Weights of a small transformer language model: rotary positions, a variant of Muon for these matrices.
Each number is 128 + 24 x the weight over its row's rms, rounded and kept within 0 to 255. Layers, rows and columns count from 0. The size above them is the row's rms in percent of the matrix's.

# layer 6 MLP up, 704x256, rms 0.0814, rows 384-401, columns 128-255
size [102  90  94  94 101  97  86  95  98  95  96 101  99  97 100  94  95 102]
[[157 121 147 120 139 170 117  78 155 134 134 131  92 128 137 126 122 102 145 108 126 142 137 106  89 177  76 124 146 133 124  93 132 110 125 130 140 132 111  76 185 122 110 124 139 160 113 101 148 171 155 124 121 107 140  87 105  92 135  95 128 138 137 146 128 113 126 135 120 139 114 121 138  92 125 105 122 157 147 151 113 118 184 108 115 134 150 138 128 111 121 124  89  97 139 162 125 176 130 132 151 200 110 128 118 124 173 105 158 119  89  83 124 165 136  88 145 142 167 102  93 115 121 155 155 141 120 114]
 [125 105 123 175 119 122 134 142 122  94 119 168 118 210 150  89 135 103 115 186 153  78 128 150 167 129 137 124 133 105 144 106 147 128 104 131 100 145 123 114 136 147 114 106 128 128 109 104 170 120 156 118 153 114  97 136  83  88 119 143 115 164 139 118  71 177 169 114 125 133 135 103 138  90 100 131  78 180  98 153  69 137  93 132 144 141 103 135 169 126 138 148 144 146 135 130 133 123 152 122  68 123 150  73 124 144 154 114 132 135 106 109 155 159 133 126  75  88  95 117 100 123 156 116 114 148 114 139]
 [131 149 135 116 147  89 135 163  79 122 151 132 147 144 159 139 110 135 129 111 148  95 139 132 148 130 133 121 123  90 145 150 123 143 124 103 122 122 167 101 137 133 126 117 175 106  80  82 112 141 150 149 151 169 122 159 126  89 134 157 126 108 173 103 116 136 163 123 170 160 137 112  96 121  96  90 111 122 149 131 129 125  99 166 117  86 145  98 158 118 118 182  80 111 138 138 120 136 133 129 143 163 139 126 122 131 149 137 155 150 116 133 113 135 117  93 174 120  87 128 117 125 109 140  89 126  69 156]
 [108  90 145 115 119 119 149 129 115 135 117 131 119 147 115 135 151 156 152 186 180  89 103  99 160 140 133 191 131 140 144 117 113 119 152 141 155 117 132 142 147 137 146 139 109 110 161 118 151 113 113 133 119 168  89 141 133 167 120 145  96 168 138 124 113 102 140 161 141 148 113  91 129 122 128 108  63 146 142 122 114 133  96 140 170 107 160 157 151 105 129 145 140 152 114 123 131 151 158  68 165 112 141 143 116 142 110 143 105 104 138 149 111 104 120 171 121 162 140 151  99 176 108 135 148 168 107 128]
 [ 98 184 105 136 139 143  68  94 131 126  92 136 119 110  82 114 134  76 165 103 164 129 139 110 142 145 140 165 135 117 121 134 129  81 139 102 143 109 132 147 135 123  31 158 114 127 113 147  96 120 143 138 112 100  97 103 157 114 174  90 117 135 118  91 122 159 142 113 138 173 129  79 149 133 151 121 158 164 150 128 136 159 148 114  98 156 142 123 137 124  98  97  97 123 156 163 145 143 142 153 114 123 143 137 134 127 113 122  89 113 141 113 145 142 136 128  95 121 102 156 115 120 124  98 170 122 148 160]
 [138  93 158 139 108  71 164 127  98 109 137 172 133  96 112 110 115 144 150 168 162 103 151 133  71 115 147 115 109 148 130 116 168 120 142  92 158 115 103 116 143 149 104 115 142 142 105 147 137 145 153 130  76 146  53 150 156 132  96 127 167 131 120 133 111 104 155 111 160 119 128 175  85  67 132 115 150 136  88 119 116 111 108 155 140  81 131 139 111 100 158 105 102 124 153 142  84  90 104  74 158 171 117  90  90 145 106 121 161 138 169 177 104 111  95 111 140 113 129 133 140 127 124 137 144  98 158 134]
 [106 133 117 162 135 121 107 114 122  99 117 132  85 118 112 118  56 122  69 160 125 116 103 136 150 169 169 180 138 112 146  98 145 114 168 160 145 134 159 107 111 116 118 112 105 137 119 123 124 123 159 150 156  92 135 143 124 151 143 159  91 103 145 133 106 110 112 119  99 166 120 167 173 142 129 127  59 135  92 118  81 141 112 115  92 127 140 142 115 153 110 102  85 120 144 132 105 131  84 131 111 161  79 100 142 138 145 127 112 133 125 128 102  85 156 119 156 118 114 130 137 121  97 123 159 141 168 110]
 [134 139  99 129 133 128 131 137 113 113 147 116 133 109 101 114  77 114 135  86 131  70  98 116 157 129 133 108 190 125 148 112 134 141 157 114 100 209  84 137  96 136  95 122  66 156  97 138 162 101 141 106 126 120 124 117 104 107  98 106 115 117 159 142 131 137 109 134 147 170 106 146 102 143 160 144 114 101 194 111 104 106 146 123 165 159  99 110 123  86 128 168 116 137 102 154 152 135 130 140 131 136 122 119 169 119 141  78 122 120 114 132 145 100 116 129 124 112 128 138 165 141 133 161 113 105 130 147]
 [ 98 153  99  89 139 117 122 116 128  97 135 125 105 116 109 125 137 129 153 143 111  86 160 140 112 150 164 129 125 129 134 155 113 133 128 151 167 140 108  97 136  98 147 118 140 118 124 153  79 126 118 142 106  97 137  75 153 160 103 146 145 169 162 142 109 102 141 109 129 149 153 111  48 130 155 124 134 135 148 164 113 144 141  88 114 184 132 124 151 151  99 165  98 129 118 136 100 112 131 115 102 124 142 164 137 117 142  97  89 121  95 106 123 153 106  99  87 155 159 123 168 119 134 149 150  70 148 100]
 [129 136 108 160 136 137 125 109 137 128 111 137 133 114 100 156 103 117 162 133 121 144 160 113 168 103 157 126 157 113 122 164 159 197 132 160 127 153 123 112 121 138 114 132 170 130 128  94 112 114 104  97 106 122 120 146 130 147 123 132 105  94 102 159 115 142 113  86 110 124 120 131 146 166 139 113 145 142 128 145 117  58 106 133 120 107 100 139  96 108 137 106 144 182 129 158 194 101 152 107 116 118 109  77 163 104 114 172 148 166 108  63 102 137 125 125 149 142 131  66 120 137 116 112 105 119 136 112]
 [107 123  80  92  76 142 120 151 147 135 126 166 134 140 155 135 157 115 102 140 168 149 151 125 135 106 101 128 130 113 179 104 105  92 138 126  79 143 103 115 125 114 113 170 118 172 124 126 140 143 134 134 169 176 100 142 148 159 140 138 135 112 110 101 138 115 145 110 111 125 109 133 130 120 156 159 127 157 100  98 151 125 133 109 123 108 109 161 130  92 150 136 101 101 134 127 125  91 105 126 108 160 125  88 134 110 154 118 123 146 164 113 122 137 138 124 128 100 179 161 153 172  97 125 117 135 179  94]
 [ 93 134  97 126 111 185 128 117 139 129 139 113 156 116 151 130 136 164 101 145 121 121  79 142 109 121 179 156 122 146 134 172 120 131  97 146 149 187 126 134 103 151 120 131 110 130 115 125  68 126 158 136 129 137 132 132 129  96 138 132  91 134 134 161 109 121 140 161 123 102 170  87 120 146 115  96 129 150  94 132 135 123 126 118 153 136 138 150  94 109 137  74 156 111 124 137  98 110 119 113  89 128 115 138 126 107 154 105 109 132  96 130 119 115 142 121 163 127 152 159 188 184 133 116 177 104 135  86]
 [113  95 108 121 110 162 137  94 123 101  78 111 123 108 122 111 141  69 124 134 102  82 124 188 142 135 148  87 152 181 144 148  96 104 129 137 138 136 126 113 105 102 154 131 130 106 105 170 101 105 111 146 132  95 128 125 186 118 178 119 156 120 168 121 135 130 134 113 114 144 152 138 143 158 144 139 127 142 100 134 102 111 116 148 132 121 121 121 139 124 142 114 172 112 141 147 121 137 160 147 120 114 158  42 141 133 134 127 106 137  87 112 133 141 125 139 124  89 146 176 120 128 123 145 122 142  52 120]
 [167 111 149 164 123 104 135 110 151 145 117 146 123 119  53 142 172 112 140 105 134 139 102 132 145  81 108 128 101 144 138 108 113 124 123 131  97 132 137 111 149 114 137 128 114 169 113  93 154 147 104 145  91 171 171 151  96 113 133 159 163 103 105 137 138  86 128 149  91 108 127 182 139 125 134 168 132 125  96 148 139 135 151 116 135 120 144 114 121  87  90  68 161 119 163 119  92 118 128 142  92 121 144 140 150  96 142 112 119 138 126 116  97 149 142 147 114 144 121 144 122 186 138 146 172  90 137 129]
 [137  80 100 131  76 127  91  97 118 114 127 114 163 124 135 105 116 151 154 133 102 133 102 142 172 109 146 113 136 148 150 162 127 105 114 115 114 133 150 134 130 137 124 129  83 143 127 111 127 103 145 124 130 187 134 123 139 138  92 157 116 175 123 119 143 117 123 121 109 133 148 109 138 101 118 154 128 141 123 156 126 167  88 100  94 168  94 110 133 162  91  92  75 159  71 106 162 121 138  83  79 122 134 157 119 142  91 164 116 123 146 142 143 143 139 173  85 108 122  84  89 128 135 104 143 146 134 112]
 [117 177 150 133 108 129 112 132 167 136 140 154 102 131 153 160 156 145 167 140 141 118  89 150 166 118 151 110  94  97 111 103 122 128 143 103 118 109 106 169 125 140 147 149 111 190 114 192 123  89 128 141  91 124 159  94 173 106 104 150 102 115 109 131 142 131 104 126  97  96 131 156 128 161  96 114 166 153  87 127 124 100 146 149 137 141 135  97 143 127 133 120 108 103 130 140 125 141 138 165  89 132 130 119 136 121 103 168 126  98 144 116 164 144 153 133 129 130 136 130 203 150 139 112 118 123 178 143]
 [128 130 113  85 137 175  90 127 136 159 127 155 111 107 136 129 100 122 109 157 135 148 114 111 154 128 108  92 131 167 134 133 191 111 116 110 152 119 108 115  94 142  89  85 112 128 156 127 120 185 158  96  99  97  93 116 140 145 154 137 145  96 149 172 109 165 164 100 134 100 135 127 150  89 125 140  83 162 157 146 102 141  98  48 122 157 208 105  86 193  97 132 102 118 107  99 107 138 153 154 120 112 150 122 139 131 134 107 123 148 106 158 102 121 147 124 124 133 107 140 112 111 140 133  80 101 128  82]
 [132 162 119  97 100  99 102 165 125  85 143 105 135 111 100  90 125 150  72 162 106 142 125 107 175 113 146  86 152 145 123 129 161 172 113 162 122 149 149 131 142  95 137 174 170 119 116 123 126 136 101 128 125 106 131 161 148 141 119 114 134 119 110 131 140 135  87 164 148  96 136 133  86 132  98 123 123 127 173 109 132 126 126 166 109 125 120 121 156 111 134 129  92 128 127 124 129 135 136 146 155 160 146 132  87 103 134 163 134 113 104 150  97 145 130 105 114 117 107 143 127 149 134 130 168  98  96 118]]
# layer 6 MLP down (transposed), 704x256, rms 0.0873, rows 384-401, columns 128-255
size [103  96  97  98  99 101  89  95 100  97  95 100 103  97 100  97  98 102]
[[162 104 128  62 132 142 112 123 141 124 124 142 139 113 162 133 153  53  95 130 128 140 150 125 121 111 198 132 125 100 126 106  98 125 121 114 158 163 183 156 103 141 165 136 178 148 119 161 180 149 162 124 178 127 148 127 147 143 150  87 134 128 105  95 156 119 147 122 125 128 110  97 138  82 113 160 136 139 161 111 115 130 136 102 135 115  86  93 125 107 161 124 138  85 123  88 151 108 128 145 125 116 126 153 151 132 137 162  82 149 161 106 111 122  89  91 117 117 105 119 118 158 119 112 148  95 122 148]
 [ 95 150 123 102 130 129 136 115 159 118 123 143 123 164 141 145 127 109 156 100 120 160 129 131 112 147 154 113 130 120 112 179 135 145 164 147 114 133  78 116 117 103 115  89 117 138 109 134 110 133 140 142 132 167 112  77 174  84 139 160  97 156 164 170 142  92 127  91  94  76 134 115 114 136 184 158 149 112 133 110 114 134 109 120  86 101 147 147 136 125 126 105  85 136  89 104 133 156 147 132  96 120 137 106 150 104 169 110 145 132 135 125 169 169 163 122 121 141 133 161 133 133 199 151 102 120 117 134]
 [142 121 116 169 108 140 100 124 145 119 115 138 124 183 124  83 104 113 121 116 172 127 148 120  84 115 138 137 121 124 109 174 138 126 151 139 157 129 107 149 119 137 172 174 159 136 101 189 152  93 140 114 159 125 107 152 122 152  95 138 144 179 116 178 159 115 126 174 124 112 130  76  91  57 147 136 132 134 146 128 138 135 145 132  84 123  92 147 132 150 138 137 140 146 107 122 111 163 136 102 140 102 116 131 159 115 182 124 126 102 121 164 109 115 123 111 162 118 113 109 124 121  97 173 160 137 142 175]
 [ 96  99 148 140 131 122  99 141 138 106 149 141  72 122 118 111 167 128 153 124 127 126 139 142 110 111 138 109  75 119 127 155 142 149 155 126 119 122 188 112 138 134 149 110 163 124 127 138 118 151 121 174 123 147 168 116 109 107 149 136 111 155 120 135 129 167 121 177 103 136 125 144 153  99 139 133 161 131 133 173 134 175 180 181 117 123 128 167 145 148 136 177 166 120  78 110 145 119 163 142 131 142 122 168 128 156 134 134 124 142  94 136 160 114 111 134 149 119 165 150 173 131 151 102 130  95  87 113]
 [117 148  80 159 145  89 160 112 152 142 186 175 115 156 144 168 137 138 108 122 191  80 124 122 105  93 146 100 123 126 117 144  90 115 136 134 178 145 113 114 130 108 141  99 115 147 158 141 133 156 109  91 100 144 119 104 137 155 114 158 136 137 102 135 105 130 144 152 133 121 138 103 163 153 135 114 113 120  99 128 131 158 142 124 153  79 152  98 120 103 126 113 167 147 138 144 141 132 129  95 122  99 112 139 141 147  99 112  85 123 132 171 123 133 102 102 132  92 155 108 132 124 148 124 113 123 142 143]
 [160 100 116 120 176 108 121 170  87 132 109 168 116 144 105 145 152  94 158 118 113 138 140 122 150 151 137 151 118  86 160 128  82 131 102 140 139 103  71 119 128 109 172 124 152 162 148 130 124 116 142  97 155 140 107  96 116 136 138 103 117 131 148 108  78 129 140  97 146 129 122 138 129 149 110 108 143  88 129 145 150  89 153 130 110 102 179 119  96 125 137 125 133 148 148 102 123  92 146 150 170 144 151  92 150 154 165  75  74 145 132 142 128 123 105 101 119 156 137 134 112 125 147 140  95 133 158 135]
 [166 126 145 108 123 158 107 113 123 164 149 117 157 140 142 141 155  80 141 152 121 103 148 117 117 129 130  79  90 118  95 124 131 126  85 100 120 117 140 166 131 117 131 107 138 132 165 106 123 124 110 129 102 118 109  62 176 141 112 151 149 172  73 118  96 127 134 161 142 106 139  98 135 118 131 136 149 107 156 130 138  98 170 162 145 109 133 134 160  81 154 140 157 134 131 111 136 102 131 107 138 131 122 136 121 119  88 125 166 115 114  92 143 163 115 143 150  91 137 140  97 118 170 122 126 132 119 178]
 [134 150 148 129 117 151 150 103 111 131  87 135  84 134 119 108 108 168 141 150 124 105 157  98 126  86 159  76 143 132 128 107 161 142 150 138 142 160 139  77 157 131 100 118 192 122 150 147 161 111 100 171  76 133 126 118 106 137 119 131 142 181 132 150 118 147 132 112 100 112 103 114 113 131 101 106 140 167 114 125 150 110 144  98  64  85 126 134  95 144 131 140 160 150 147 119 138 143 134 153 106 110 113 114 126 140 113 136 149 142 156 107 132 158 165  80 108 126  85 109 106 119 106 127 135 135 132 131]
 [132 100 133 116 158 142 186 125 128 139 108 122 110 110 145 131 168 163 132 125  99 144 123 115 107 102 131  99 150 120 108 134 175 158 111  97 142 166 112 164 100 137 161 134 137 126 116 117 125 136 129  62 113 148 197 152 173 167 117  69 127 110 146 103  92 113 139 134 162 121  98  74 141 101 147 110 149 141 110 132 142 128 122 131 121 136 119 131  92 157  93 145 106 104 162 139 121 106 140 155 165 146 147 106  98 124 144 142 103 126 144 138 125 165 121 113 133 119 136 157 152 148  93 171 164 146 136 119]
 [110 102 145 149 154 164 131 111 120 152 130 133 204 122  94 127 107 105 178 147 178 144 115 119 145 117 109 102 132 145 159 156 130  83 133 147 113 137 116 148 143 171 107  85 146 162 110  94 120 115 132 174 137 125 150 127 139 139 159 112 158 112 151 131 106 138  85  75  81 118 138 133 129 126 154 147 141 116 127 139 128  81 116 130 134 150 136 115  93 125 150  84 132 174 117 176 150 149 105 125 189 156 152 113 127  86 110 150 120 115 147 104 139 111 125 101 117 134 117 152 127 154 142 150 146 183 145 109]
 [101  91  90 124 134 107 141 151 124 125 131 161 128  89 133  68 146 199 154 145 107 132  95 137 128 107 149 150 122 170 101 136 138 139 155 163 118  75 163 129 153 146  77 132 161 146  93 131 157 168 102 130 143 124 141 140 115 126 119 112  92 113 160 152 103 183 102 124 146 115 123 117 130 129 125 112 102 120 172 101 126  90 102 131 142 145 146 153 155 120 168 153 163 146 135 107 132 167 121 130 154 139 149 132 140 121 138 154 112 140 148 149 138 138 163 122 102 137  84  67 142 149 147 138 127 115 171 137]
 [134 133 134 126 178 115 160 140 123 158 115 141 126 105 148 114  88 159 143 130 105 136 135 107 111 143 140 124 136 137 113 167 128 128 131 121 131 163 101 151 169 109 125 157 125 155 101 136 178 132 121 128 107 166 123 109 131 122 135 129 129 114 154 134 144 120  93 115 102 108 120 128 124 124 182 145 106 137 109 105 127  79 199 149 102 163 113 102  67 102 123 149 122 142 105 133 156 127 129 145 157 152 104 125 117  98 104 112 137 106 102 105 140 118 164 109 115 191 139 135 142 112 113  99 157  90 148 136]
 [121 128 112 103 143 142 148 109 140 137 114 129 146 135 110 167 135 159 157 156 102 182 171 120 148 161 171 142 130 132 121 150 180 151 143 157 143  81 165 133 118 154 107 145 106 100 103 117 179 121 181 141 140 155 134 138  82 124 101 112 104 123  84 110 108 112 131 141 121 115 140  82 133  76 130 162 151 143 120 110 161  93 128 130 161 112 132 111 105 132 124 135 115 131 148 104  68  92 116 114 118 133 111 145  93 122 149 168 153  94 134 173 134 110 121 134 123 135 176  96 134 135 150 122 115  97 148 132]
 [126 117 124 115 124 101 180  71 112 128 162 119 150  88 119 135  95 122 115 163  76 118 145 114  91 152 104 137 136 130 116 135 109 129 130 144 105 123 135 174 115 123 123  90 141 133 135 137 149 191 107 130 107 125 161 135 101 156 176 117  84 113 159 132 108 123 138 122 149 110 100  81 142  89  88 140 128 174  98 105 107 114  81 112 130  95 122  95  87  85 109 137 155 137 117 157 120  84 116  58 149 118 112 153  99 143 124 154 102 122 157 102 142 148 124 163 163  74 137 128 156 151 132 142 116 145 150 111]
 [153 125 104  94  93 114 143 114  98  95 179  93  98 180 147  83 146 131  97  93  89 150 116 151 150 107 150 130 140 115 152  64  99 130 112 116 116 125 132 134 144 154 115 138 159 132 104 112 132  95 212 148 148 156 120 169 131 100 142 176 139  74 159 138 124 117 129 103 146 125 130 128 121 116 126 201 132 143 135 125 167 104 149 137 141  93 118 134 162 137 104 138 120 148 127  93 117 151 165  98 124 132  97 108 111 154 134 163 148 151 141  98  93 107 152 144 172 114 175 137 148 109  98 134 167 137 137 141]
 [121 151 172 124 145 163 116 138 135 171 102 119 136 105 110 115 154 172 144 151 139 107 135 175 128 138 114 125 160 104 127 159  72 159 146 114 101 149 133 116 151 131  75 163 111 172 167 151 124  98 147 141 125  96 133 106 155  80 133 128 142 123 137  95 118 149 107 136 113 105 158 106  98 127 116 107 158 105 115  92 163 104 139 119 100 116 137 134 101 111  83 126 108 127 111 179 146 125 120 145  96 155 152  92 102 163 134 143 113 118 168  87  93 126 122  89 153 145 106 127 152 136 140 113 141 120 158 106]
 [ 94 152  99 100 150 133 135 151 122 135 168 129 132 128 128 125 144 104 161 127 132 150 127  97 102 189 150 131 156 115  78 147 127  56 142 166 127 162 117 132 139 111 140 107 150 122 108 154 115 121 126 128 124 152 143 130 111 172 133 146 136 127  93 124 121 104 147 141 145 136 116 139 128 150 109 165 140 114 109 102 172 117 136 135  99 139 166 160 144 143 110 120 141 112 142 139 103 136 159 144 103 108 112 135  93 125  81 136 160 124 114 138 180 159  86 113 114  89  96 118 134 152 111 143 155  94 160 153]
 [107 135 155 150 164  93  60  71 167 119  99 143 129 150 165  91 161 123 146 120 153 150 142 135 143 164 111  95 145 100 107 142 127 136 109 128 139 157 105 142 115 142 154 123  87 138  87 174 107 139 131  89 124 134 132 137 149 124  84 133 139 137 122 142 173 113 124  98 138  77  93 110 151 109 131 117 123 136  87 143 134  98 145 156 149  84 116 119 150 135 132  89 184  79 109 128 130 116  93 117 127 152  98 112 106  77 131 128 115 146 114 134 138 172 161 142  92 148 100 138 107 116 111 171 136 106 121 138]]
# layer 6 MLP gate, 704x256, rms 0.0783, rows 385-402, columns 128-255
size [ 94  99  91 104  97  90  98 100  99 101  95 109 101 108  96 100 103 101]
[[ 97  97 132  99 105 125 129  67 132  99 161 123 104 117 118 109 137 126 156  98  93 104 101  90 152 140 136  88 125 132 112 110 143 103  74 117 106 136 167 145 138 143 140 124  91 146 111  93 156 171  95  79 121 144 138 116 151 131 179 139  82 123 140 156 116 135 137 160 128 123  97 120 123 126 154 114 137 160 130 169 133 129 124 166 124 117 163 161 108 106 130 129 178 166 123 134 115 101 141 107 120 139 114  90 100 128 100 133 129 144 131 124 166  97 178 175 130 147 126 137 120 109 127 124  80 166 142 114]
 [146 122 102 160 138 144 116  87 116 121 105 124 121 124  81 137 129 129  87 109 148 139 127 138  73 110 122 101 102  97 132 158 124 133 130 135 151 126 137 121 124 137 146 133 174 188 107 141 113 136 131 149 144 117 125 107 140 147 167 162 144 112 149 165 116 160 142 131 156 153 113 149 120 115 139 125 122 121 193 109 105 133  83 153 160 123 138 191 103 149 118 179  83 136 150 106 114 172  98 131 112 124 160 157  85 130 148 147 160 166 128 148 146 117  97 127 119 101 125  94 162 133 160 151 165 114 123 158]
 [127 105 176 141 131 128 135  66 126 155  96 160 146 148 114 147 117 144 116 117 108 138 114  90 137 125 132 102 131  82 125 121  93 140 103 158 141 180 107 130 107 129 163 132 134 131 139 155 113 169 142  98 124 114 112 105 157 131  93  72 145 129 112  92 154 138 123 116 146  93 106 148 139 145 144 142 164 146 122 136 120 105 155 158 102 142 109 105 128 113 122 123 144 144 144 158  81 137 141 147 132 117 117 153 139 146  99 117 128 162 115  85 151 109 126  94 105 111 126 125 110 120 150 143  78 126 118 130]
 [156 118 142  97 111  85 138 136 156 156 132 113 163 139 177 127 180 167 138 146  77 147 119 123 117 119 125 136 110  95 113 129 174  86 134 137 116 146 126 126 165  87 110 156 131 148  79 122 135 143 113 140 118 126 113 131 123 152 110 135 162 110 170 125 134 134 123 169 105 119 126 148 150 128 116 125 179 139 162 156 121  66 174 114  91 151 147 145  88 116  96 119 142 126 128 113 138 114 160 142 163 124 103 119 123 140 104 101 129 132 120  93 130 137 162 154 137 135 115 115 108 148 103 160 110 160 171 105]
 [106  96 180 134 105 139 132 119 116 156 134 130 115 133 104 153 173 103 164 139  55 142 149 133 128 129 150 139 129 122 135 187 139 179  85 120 145 163 158 106 142 201 143 179 134 122 126 126 137 160 156 102 149 134  83  95 111 118 110 125 125 124 160 143 144 129 171 148 153 113  81 125 103 134 109  91 152 128 169 150 124 134 114 147  91 129 133 112  77 102 114 123 115 178 134 193 137 145 147 176 183  87 159 145 118 151 119 132 132 145 159 134 117 125 101 119 134 126 128 129  98 101 108 116  83 148 121 103]
 [136 168  96 103 130 117 122 107  92  97 112  98 116 111 121 122 135 134 167  84 142 149 118 110 151 137 123 181 106 121 103 125 138 148 113 126 127 108 158 119 137 131 181 113 149 146 125 124 168 106 146 149 117 122  95 176 108 108 119 120  99 110 176 127 172  96  92 102 119 122 125 111 101 133 117 136 141 173 117 142 116 120 104 108 137 120 122 148 119 159 136 165 147 149 128 173  89 105 123 167 130 110 128 162 119 160 142  66 126 112 114 166  76 102 118 115 127 146 135 118 155 114  76 184  94 141 132 134]
 [144 147 141 127 154 157 104 124  91 157 112 132 113 121 107 121 100 131 130 104 107 127 164 117 146 137 120 136 113 116 109 124 139 153  98 112 126 140 141 121 183 170 100 132 128  97 155 164 144 160  97 131 149 125 146 128 114 115 156 167 154 155 112 122 116 152 154 124 101 121 136 130 133 119  91 132 111 129 134 115 146 134 157 147 121 122 136 154 155 110 180 136 142 143 163 116 141 141 117 123 112 113 135 114 141 138 132 164 147  74  96 148 142 132 159 146 106 166 129 157 112 129 128 100 146 152 142 123]
 [162 179 113  72 142 117 143 135 141 133 107 139  87 111  83 105 172 158 160 158  96 120 154  94 111  88  99 114 114 110 105 157 125 145 140 111 158 103 118 123 120 128 116 113 185  89 176 142 123 147 139 114  94 101  98 135 149 177 163 116 126 154 173 117 135 135 129 121 138 114 114  45 127 124 125 105  89 105 102 151 153 135 131  84 115  95 146 167 132 116  99  96 114 115 166 143 116 145  99 145 134  97  81 115 117 154 133 126 141 125 148 143 137 116 121 155 141 111 124 121 128 141 125 144  93 169 137 111]
 [138 130 143 107 116 119 121 155  99 128 125 139 131 119 105 145  99  95  82 105 130  96 145 115 111 150 106 124 125 115 135 111 126 139 142  96 109 120 141  95 136 158  86 160 125 133 125 159 195 143 134 113 153 175 105 149 179 149  97 102 135 128  86  89 114 117 155 183 125  97 159 156 120 184  99 112  99 140 116 154 174 146  85  98 195 138 143 100 144 116 105 126 136 125 115 151 154 120 121 154 133 165  90 134 128  92 144 145  84 123 125  86 108 126 117 154  89 153 136  90 134  77 128 145 132 140 123 122]
 [122 144 118 118 104 106 150 135 102 131 141 158 134 126 132 124 158 153  98 131 102 160 118 122 186 117  90 115  93 134 178 124 100 147 142 113 124 150 114 147 128 147 161 139 144 165 106 172 141 121 139  80 143 129 140 143 175 102 158 147  71 126 122 133 120 150 136 159 128 133 107 145 139 137 125 138 114 151 163 145 180  84 142 152  99 170 118 144 161 148 136 137 156 156 116 136 117 106  89 141 126 123 125 159 137 106 148 132 155 105 130  80 124 121  89 120 106 115 164 144 113 160 148 126 164 111 162 150]
 [107 147 132 130 108 123 118 155 131 152 160  86 144 138 118 109 149 121  98  72 120 146 122 137 173 142 172 156 106 141 113 120 124 162 128 101 132  97 145  87 136 149 158 131 138 133 110 106 106 161 193 123 131 141 120 120 132  82 114 125 136 120 132 154 126 145  93 153  93 108 151 152 139 113 115 112 121 161 140 155 161 144 115 131 140 164 176 136 131 153 132 179 115 153 142 170 124  76 138 119 131 121 128  50 162 121 146 106 145  92 162 147 124 102 123 160 113 116 114 132 123  98 156 155 116 149  94 128]
 [142 133 109 112 105 118 138 115 110 125  79 124 117 103 105 130 142 148 119 107 125 121 170 132 117 118 130 152 167 127 109 143 117 116 115 109 139 101 137 152 139 133 102 107 101 111 121 134  76 103 123 134 136 158 172 132 111 120 168 120 114 104 142 121  95 103 116  92 107 103 151 120 150  82 116 128 125  92 123 159 147  65 131 169 133 144 114 106 154 124 185 138 115 107  92 132 160 121 129 114 107 105 114  94 136 104 107 107 130  79 135 135 123 110 105 126 148  77 111 104 129 130  75 154  94  75 126 123]
 [161 103 122 120 171 179 160 147 162 134 145 143 123 145 164 124 142 139 124 131 155 137  98 111 135 135 106  98  71 142 125 136 107 118 132 109 159 122  96 113 134 111 148 132 101 100 172 115 123 135 149 137 145 148 112 135 136  92 116 122 135  81 156 137 120 132 152 103 140  83 136 134 125  97 147 145  90 100 106 104 127 142 112 157 108  67 154 124 129 112 103 167 123 119  89 173 150 147 149 158 147 200 134 135 148 118 128 117 124  92 115 112 151 156 134 123 129 143 110 136  70 111 105 135 147 134 116 135]
 [173 136 110  93 151 108 125 104 120  90 165 111 113 147 144  96 111 155 125 141 123 147  97 136 146  89 149 145 164 140 122 118  95 151 103 117 120 132 116 108 158 156 138 144 158 150  97  99 124 139 178 124 127  77 134 122 131 153 154 119 160 115 137 163 126 119 150 152 140 150 117  77 183 124 157 146 126 125 125  71 153 115 138 134 172 129 113 120 133 141 102  87 143 144 144  91 120 136 191 143 119 107  93 106 160 195 121 106  97 161 119 112  75 135 138 108 142 139 118 147 116 110 116 125 142 130 139  76]
 [172 122 129 134 151 159 111 110 130 132 126 120 100 109 125 125 144 124 125 127 120 161  90 122 156 144  70 101 109  96  88 170 116  93 121 152 104 137 145 116  98  99 114 142 139 146 159 155 143 141 161 113  98 126 166 178 118 139 134 119 171 111 101 168 129 103  98 156 111 136 135 145 130 104 135 116 132 139 148 131 109 160 123 119 145 126  96  99 177 176 126  88 116  81 128 128 136 143  97  77 112 105 117 119 137 145 101 105 140 114 111 124 100 120 123 113 139 155 157 132 174 116 109 115 126 170  93 155]
 [119 126 147 140  91 138 120 129 129  86 123 110 137 117 130 104 125 145 112 149 142 119 149 116 102 115 151 108 136 133 111 139 136 121 133 129 109 140 124 124 122 135 131 124 170 137 116 156 130 145 123 150 156 135 140 133 129 155 118 102 154 125 161 110  94 162 119 142 133 118 100  74 106 127 111 128 125 135 105 119 110 133 115 142  82 111 152 134 112 111 125 125 113  98 121 111 165 124 155 114 144 136 130 118 128 102 119 169 119  75  88 105 113 110 115 116 121 182 142 149 120 126 105 172 149 143 109 165]
 [ 80 162 126  98 131 103 113 120 141  95 128 114 103  90 140 107 148 116 121 104 117 104 139 148 120 119 108  80 111 176 165 111  95 165 117 121 151 149 149 147 138  97 113  92 114 149  83 157 129 134 170 173 105 165 143 121 128 132 148 100  96  99 105 144 129 147 167 113 105 106 102 137 158 126 143 176 104  98 116 117 106 153 136 166 123 124 136 149 115 124 117 108 113 119 100 148 159 158 119 153 155 118 133 106 114 164  79 152 142 115 117 147  88 134 139 148 121 127 112 123 116 108 158 106  97 154  96 124]
 [128 122 131 116  88 108  91 160 155 137 115  97 110 147 134 150 125 112 179 163 116 109 121 157 129 144 142 115 176 131 106 124 144 143 117 107 173 123 128 130 140 136 145 132  96 157 109 159 127 135 111 146 126 105 126  97 111 134 126 101 161 139 107 111 148 127 104 126 123 137  83 110 106 113 133  97 158 124 152 176  59 138  99 124 129 139 143 140 130  82 142 184  73 148 138 161 103 183 141 104  96  91 158 108 141 144 102 141 136 118 123 159  94 119 139  82 151  93 107 140  99 137 160 139 161 129 146 128]]